From a checkpoint of a small transformer trained on Wikipedia.
Training: a variant of Muon for these matrices, 105M tokens.
Each number is 200 + 40 x the weight over its row's rms, rounded and kept within 0 to 999. Layers, rows and columns count from 0. The size before them is the row's rms in percent of the matrix's.

# layer 2 attention query, 96x96, rms 0.2, rows 0-8,32-40,64-71, columns 0-95
091,149,160,174,197,185,192,238,213,184,250,203,140,184,151,256,190,171,214,189,252,123,123,171,175,186,147,211,219,212,146,211,263,229,234,201,146,190,187,164,179,178,320,197,207,208,237,168,108,278,200,190,185,225,180,183,183,226,216,245,174,227,197,176,171,181,222,158,251,276,187,152,271,171,217,241,169,227,221,201,242,162,178,261,139,236,200,267,224,128,222,187,124,192,178,133,249
075,194,147,180,139,216,265,271,233,205,265,192,205,157,121,231,212,136,206,200,216,159,146,208,210,154,196,247,180,263,174,290,249,168,207,139,203,177,232,177,174,149,236,213,178,234,200,227,171,237,130,148,169,188,189,194,246,136,217,224,177,188,189,178,199,153,148,174,200,238,223,121,200,180,193,206,211,248,205,237,261,208,199,236,113,250,223,241,226,157,269,198,121,150,173,190,290
101,228,228,207,271,180,146,249,148,190,208,234,160,120,207,273,214,241,207,213,210,162,228,217,167,202,201,96,249,165,201,173,198,185,208,275,169,246,151,126,237,287,218,181,186,198,273,158,152,195,255,217,163,259,168,168,175,259,160,210,183,281,170,197,227,190,244,219,177,202,212,175,181,155,138,169,180,186,189,198,255,109,174,175,228,192,216,247,259,215,259,213,260,184,220,145,202
092,158,161,201,227,217,247,225,199,203,189,140,222,106,131,203,204,169,208,216,206,245,190,209,265,161,214,248,279,172,323,197,173,151,133,134,210,148,205,191,204,201,177,162,192,176,215,274,183,188,230,212,114,125,145,205,225,165,262,260,154,181,192,154,226,136,181,141,159,186,186,199,230,199,147,179,216,105,155,184,203,163,194,167,212,192,209,146,190,221,229,219,217,144,230,166,216
090,209,196,162,207,133,227,241,203,169,245,189,267,188,186,221,188,250,237,167,240,189,190,163,269,208,131,163,176,228,129,214,181,270,228,233,195,165,208,209,225,183,244,237,140,173,194,269,222,185,188,217,311,199,231,113,75,185,171,199,153,201,249,210,170,237,148,195,204,227,165,146,229,172,276,185,217,181,137,224,213,249,182,224,178,175,236,145,168,112,186,186,206,145,184,172,228
103,186,139,172,181,196,239,263,219,217,233,173,121,171,149,170,261,191,234,170,198,207,216,235,206,221,175,263,279,100,235,186,149,208,120,174,176,179,222,208,170,255,215,200,148,208,248,269,146,219,170,213,234,228,135,177,202,195,169,247,299,235,225,173,186,114,226,197,210,229,141,200,224,206,139,256,177,234,183,208,178,222,172,232,186,239,206,229,207,183,213,193,124,93,199,168,161
109,138,112,167,164,230,183,184,194,141,178,237,203,137,161,188,180,99,221,186,225,207,254,259,212,138,247,156,127,191,190,299,192,214,202,212,247,186,224,175,206,235,164,235,261,248,176,206,174,206,180,215,209,222,196,234,246,201,189,195,169,176,224,284,203,166,182,172,178,192,213,230,135,148,240,171,256,283,167,256,166,163,212,224,217,205,244,240,257,225,208,170,206,234,249,242,308
107,232,271,260,212,206,189,167,213,166,266,210,175,162,194,247,292,162,210,117,179,98,245,196,223,218,133,183,242,173,287,145,202,194,231,206,202,183,183,109,216,269,231,170,230,179,193,189,160,215,281,234,194,219,230,207,163,220,213,210,111,217,252,195,163,248,160,184,175,203,142,216,222,237,217,146,217,186,186,229,243,167,205,182,204,196,244,254,185,168,270,152,163,196,206,283,222
100,257,192,206,218,165,198,161,196,190,135,198,154,301,218,184,128,319,157,196,192,237,137,143,229,264,120,238,197,258,145,135,201,159,231,124,220,193,180,200,153,202,203,211,173,182,217,240,208,192,218,189,202,236,192,189,216,293,223,190,166,237,220,218,144,234,244,151,249,164,183,195,133,99,276,211,204,228,228,205,235,248,202,207,200,188,226,211,242,212,166,191,165,260,193,192,181
092,140,200,210,188,239,300,109,209,227,236,229,185,199,246,174,175,140,190,191,162,172,212,214,205,237,144,155,172,219,216,195,172,190,211,179,243,235,269,169,194,162,169,241,175,110,180,238,208,126,229,259,138,227,197,213,222,249,185,246,112,137,178,239,245,222,185,170,146,160,175,197,253,107,266,243,177,198,206,184,141,161,205,142,234,242,273,194,200,152,232,185,223,173,176,202,164
095,233,241,197,221,227,255,122,168,175,187,216,224,191,214,215,190,231,164,189,187,218,164,269,157,223,184,165,189,170,238,175,169,181,167,175,282,208,277,210,153,225,147,191,209,169,178,318,187,213,183,245,205,232,227,202,212,204,129,223,113,151,129,202,237,236,186,187,114,149,174,215,179,148,192,258,205,183,200,228,142,251,219,158,206,229,277,230,297,218,246,154,261,232,213,255,193
107,259,151,159,172,223,227,192,172,200,192,183,185,153,188,182,148,186,153,246,241,234,185,234,133,162,181,186,226,218,146,260,280,177,251,173,189,213,216,203,247,162,212,242,184,139,226,185,209,132,245,192,233,195,166,223,257,210,274,206,234,194,167,201,146,75,150,173,240,148,213,125,228,195,202,152,214,237,245,145,244,163,197,182,181,216,172,176,195,173,73,260,236,224,205,144,198
083,242,225,174,188,184,154,157,198,217,170,218,218,207,128,214,204,223,173,216,147,177,178,168,99,190,158,168,177,207,181,184,216,204,131,133,182,246,214,202,183,214,231,189,269,165,157,277,195,144,151,174,184,130,280,139,224,233,165,248,129,212,189,200,222,128,201,225,144,118,227,218,212,139,205,263,256,246,213,170,193,241,198,250,204,210,149,225,199,149,271,173,208,251,285,212,160
093,159,167,252,201,186,184,168,250,218,187,236,243,140,218,229,247,227,222,209,242,182,248,125,163,191,229,243,202,176,258,286,185,213,106,168,169,198,192,223,243,218,205,199,248,152,174,250,178,234,181,217,186,179,241,180,214,175,91,256,114,169,154,159,169,176,204,168,151,251,183,199,253,175,161,241,120,137,210,268,203,184,229,209,215,146,230,249,217,272,227,217,131,195,192,189,143
110,155,152,138,160,223,228,136,179,176,198,229,250,163,144,204,265,206,228,180,183,289,230,219,143,139,219,214,255,147,202,218,175,172,118,194,282,168,193,136,191,283,163,236,151,250,177,208,153,190,175,201,201,220,230,186,141,179,156,253,213,205,176,208,175,131,183,204,173,116,168,252,123,143,187,263,201,238,229,139,188,276,190,221,169,172,199,248,159,218,169,178,208,210,195,228,222
106,271,250,184,219,198,251,195,198,207,218,191,189,187,183,231,135,174,186,189,190,191,221,161,131,175,174,130,203,156,224,190,154,275,184,191,227,197,242,151,152,232,251,187,233,209,237,197,91,216,185,261,217,178,272,145,203,155,157,125,209,217,121,211,176,190,202,135,190,91,113,207,187,107,166,206,221,242,196,169,205,265,199,244,245,248,195,172,218,215,224,243,141,168,187,197,212
107,234,211,170,133,211,262,207,185,191,178,234,172,144,246,184,230,139,212,255,235,155,225,229,201,221,187,107,225,172,190,186,231,192,254,200,213,220,161,217,207,237,194,188,177,205,225,141,251,170,194,180,185,148,179,174,275,176,284,220,165,225,236,177,216,209,179,228,172,164,142,209,246,149,187,183,237,157,308,191,216,188,177,142,205,212,207,123,83,140,182,194,262,274,222,205,110
113,234,175,241,186,204,192,282,215,240,130,199,209,122,184,231,157,240,171,253,237,158,156,169,186,166,228,216,249,187,177,245,167,192,166,204,125,227,174,219,247,207,226,128,190,236,247,122,144,193,242,212,227,170,222,295,190,121,215,145,286,223,223,249,199,226,305,228,219,226,197,207,204,174,206,220,158,210,257,211,187,207,174,238,181,186,218,139,152,242,156,223,190,128,185,189,272
100,245,172,251,191,222,175,193,194,204,204,263,143,208,214,127,264,239,240,185,154,252,195,204,196,197,170,188,227,268,182,181,243,234,128,190,222,167,173,162,160,183,153,217,204,180,179,246,217,135,188,264,194,213,212,224,263,154,204,268,154,205,209,280,180,251,196,142,271,189,192,293,239,175,230,243,97,215,202,253,250,199,298,191,185,184,223,228,246,202,196,184,145,229,178,128,242
076,210,239,271,211,242,183,214,262,208,255,229,171,187,226,251,216,238,252,189,260,228,228,209,233,210,152,261,249,187,181,210,263,289,89,224,233,158,164,217,222,184,156,241,202,251,205,236,216,154,139,305,179,225,132,225,235,213,200,177,187,208,153,196,225,213,215,161,176,203,215,243,200,177,149,254,155,202,173,195,305,175,308,187,166,197,184,231,218,164,177,206,194,236,233,167,238
077,172,231,221,260,251,230,219,244,182,193,236,124,197,187,143,248,218,245,219,137,222,185,194,196,109,187,179,239,178,266,175,165,185,171,177,267,217,297,193,198,228,183,152,223,171,286,239,227,155,188,219,195,183,289,276,176,178,161,187,164,173,116,216,192,180,184,166,220,222,178,246,217,216,213,184,155,139,122,238,218,182,248,142,231,178,163,226,250,279,184,251,207,163,146,203,196
085,214,229,233,132,191,193,191,226,253,259,213,173,117,243,145,225,160,190,238,214,145,131,247,234,179,224,255,208,225,165,185,195,141,221,182,157,193,273,264,297,213,226,181,186,213,302,226,152,182,118,169,226,188,219,216,173,165,174,253,191,210,202,120,248,175,257,245,158,177,134,212,257,231,189,167,217,182,230,235,202,202,182,207,144,180,200,248,218,153,273,230,208,170,235,262,188
071,228,175,227,182,189,180,225,243,239,212,208,198,220,199,147,246,220,234,197,204,213,209,185,133,190,106,249,239,341,206,137,255,185,197,271,224,248,172,225,246,240,288,198,307,195,171,219,137,255,107,179,204,186,196,196,253,171,185,268,229,244,201,121,203,189,235,176,173,171,172,201,203,193,190,259,148,205,229,222,174,189,228,213,183,247,166,231,214,185,245,170,254,226,201,158,190
081,118,247,165,167,209,249,187,199,200,233,193,108,128,157,277,248,175,234,167,209,253,250,177,197,232,233,206,225,174,241,177,179,271,191,204,234,171,180,143,218,189,154,108,245,202,101,187,225,251,231,185,159,157,105,190,237,196,158,217,156,189,219,213,239,189,165,216,171,181,235,241,210,159,148,202,168,162,179,242,228,233,189,195,214,260,201,251,111,206,121,206,183,202,161,205,247
106,241,197,250,231,220,130,200,229,138,145,255,191,179,191,195,231,204,260,161,249,248,188,137,140,164,165,173,249,162,182,163,144,210,200,218,253,176,179,145,179,342,188,182,187,235,165,116,160,159,135,264,233,241,203,201,146,210,216,180,249,185,248,248,228,199,152,174,219,247,203,203,250,152,220,170,164,227,253,270,215,210,219,193,212,151,211,183,184,189,165,228,165,206,283,178,237
095,101,250,180,237,222,266,183,258,150,142,194,191,158,227,176,197,229,172,200,209,171,218,248,190,212,232,210,246,187,251,183,217,196,67,258,212,166,187,183,275,197,180,127,194,155,174,220,189,217,218,254,148,210,208,127,205,244,206,220,190,219,159,96,206,187,169,190,280,218,201,144,228,145,226,135,189,106,159,152,192,202,209,223,251,180,182,235,270,199,208,222,218,183,216,230,180
# layer 2 attention key, 32x96, rms 0.208, rows 0-7, columns 0-95
067,191,180,247,157,220,169,202,223,215,135,222,203,143,233,221,244,250,238,226,188,112,117,206,221,158,177,196,176,200,189,198,205,146,201,233,130,132,175,217,208,197,310,260,191,194,187,228,186,197,198,166,117,196,139,232,194,182,173,163,228,272,236,206,197,188,202,256,171,215,200,191,197,239,159,243,140,224,281,238,193,275,198,153,111,165,152,152,114,248,170,209,219,171,168,202,251
068,159,164,195,189,214,213,218,173,164,178,225,196,224,213,259,257,187,193,154,172,169,153,159,181,198,184,185,235,185,178,173,202,265,209,270,204,84,280,197,229,198,141,178,204,167,202,184,206,189,134,246,214,253,149,182,162,189,187,214,155,231,269,243,122,238,207,234,203,182,259,248,218,166,214,134,201,190,212,269,112,218,224,287,217,238,255,234,137,278,219,216,225,167,144,152,151
098,175,193,174,183,259,212,269,221,184,225,206,188,230,207,210,219,185,262,228,162,165,196,157,293,188,239,186,292,165,240,166,189,183,184,242,230,117,147,184,261,188,161,193,208,222,232,239,165,225,215,250,115,232,142,209,165,181,211,226,169,140,228,237,219,238,241,211,207,196,201,235,236,223,266,226,204,174,155,219,133,273,239,231,185,158,236,123,98,252,194,156,223,119,193,232,242
092,207,181,171,178,130,200,152,239,201,213,230,165,187,178,210,185,190,178,137,148,236,165,257,179,181,217,211,119,122,229,182,131,211,163,181,215,227,247,216,247,241,172,156,164,211,246,248,231,233,158,229,231,265,256,191,239,154,98,240,141,173,134,226,258,182,231,179,186,226,206,203,192,137,193,206,174,238,208,183,195,241,153,245,259,246,321,220,253,226,232,141,174,202,144,207,220
094,139,264,219,138,229,212,165,179,169,220,174,212,155,242,191,218,228,271,249,269,119,133,145,131,150,167,165,202,220,192,251,170,169,210,248,230,206,202,194,278,231,234,232,214,237,196,268,185,165,217,249,238,177,195,204,165,269,158,221,188,222,228,228,173,224,181,250,203,189,201,123,215,146,219,230,180,230,198,135,196,147,231,226,141,135,202,231,251,247,122,277,258,174,230,209,217
101,233,132,160,167,183,153,217,207,166,155,172,207,232,194,222,240,190,217,233,184,138,153,175,145,168,210,239,236,184,175,248,151,294,242,280,187,112,244,205,195,185,142,245,223,214,144,225,257,138,143,258,255,228,183,218,246,243,168,155,246,239,277,206,190,261,237,183,217,172,232,302,220,162,209,195,181,219,225,183,170,217,245,225,163,257,190,156,251,238,203,215,228,134,215,219,227
112,183,173,145,173,244,275,260,176,257,259,213,153,182,171,220,258,121,208,288,233,225,216,208,189,285,138,213,216,172,267,208,229,286,154,172,174,96,209,182,202,128,210,206,220,214,114,220,211,197,183,198,199,230,233,247,229,179,146,259,183,172,210,197,229,132,214,214,150,271,235,240,230,199,208,168,219,213,166,194,157,240,163,246,204,212,275,189,200,155,214,171,178,178,224,216,249
105,130,166,230,244,194,277,192,190,185,248,154,225,171,154,178,262,227,229,168,148,271,134,163,172,220,170,197,189,248,132,181,231,220,176,207,201,213,200,140,233,228,170,193,211,168,196,169,246,162,237,241,180,166,202,190,159,249,239,252,147,211,225,156,192,236,234,247,165,281,335,123,216,209,175,169,213,180,137,212,237,196,254,215,182,208,244,195,167,271,144,187,184,258,221,221,258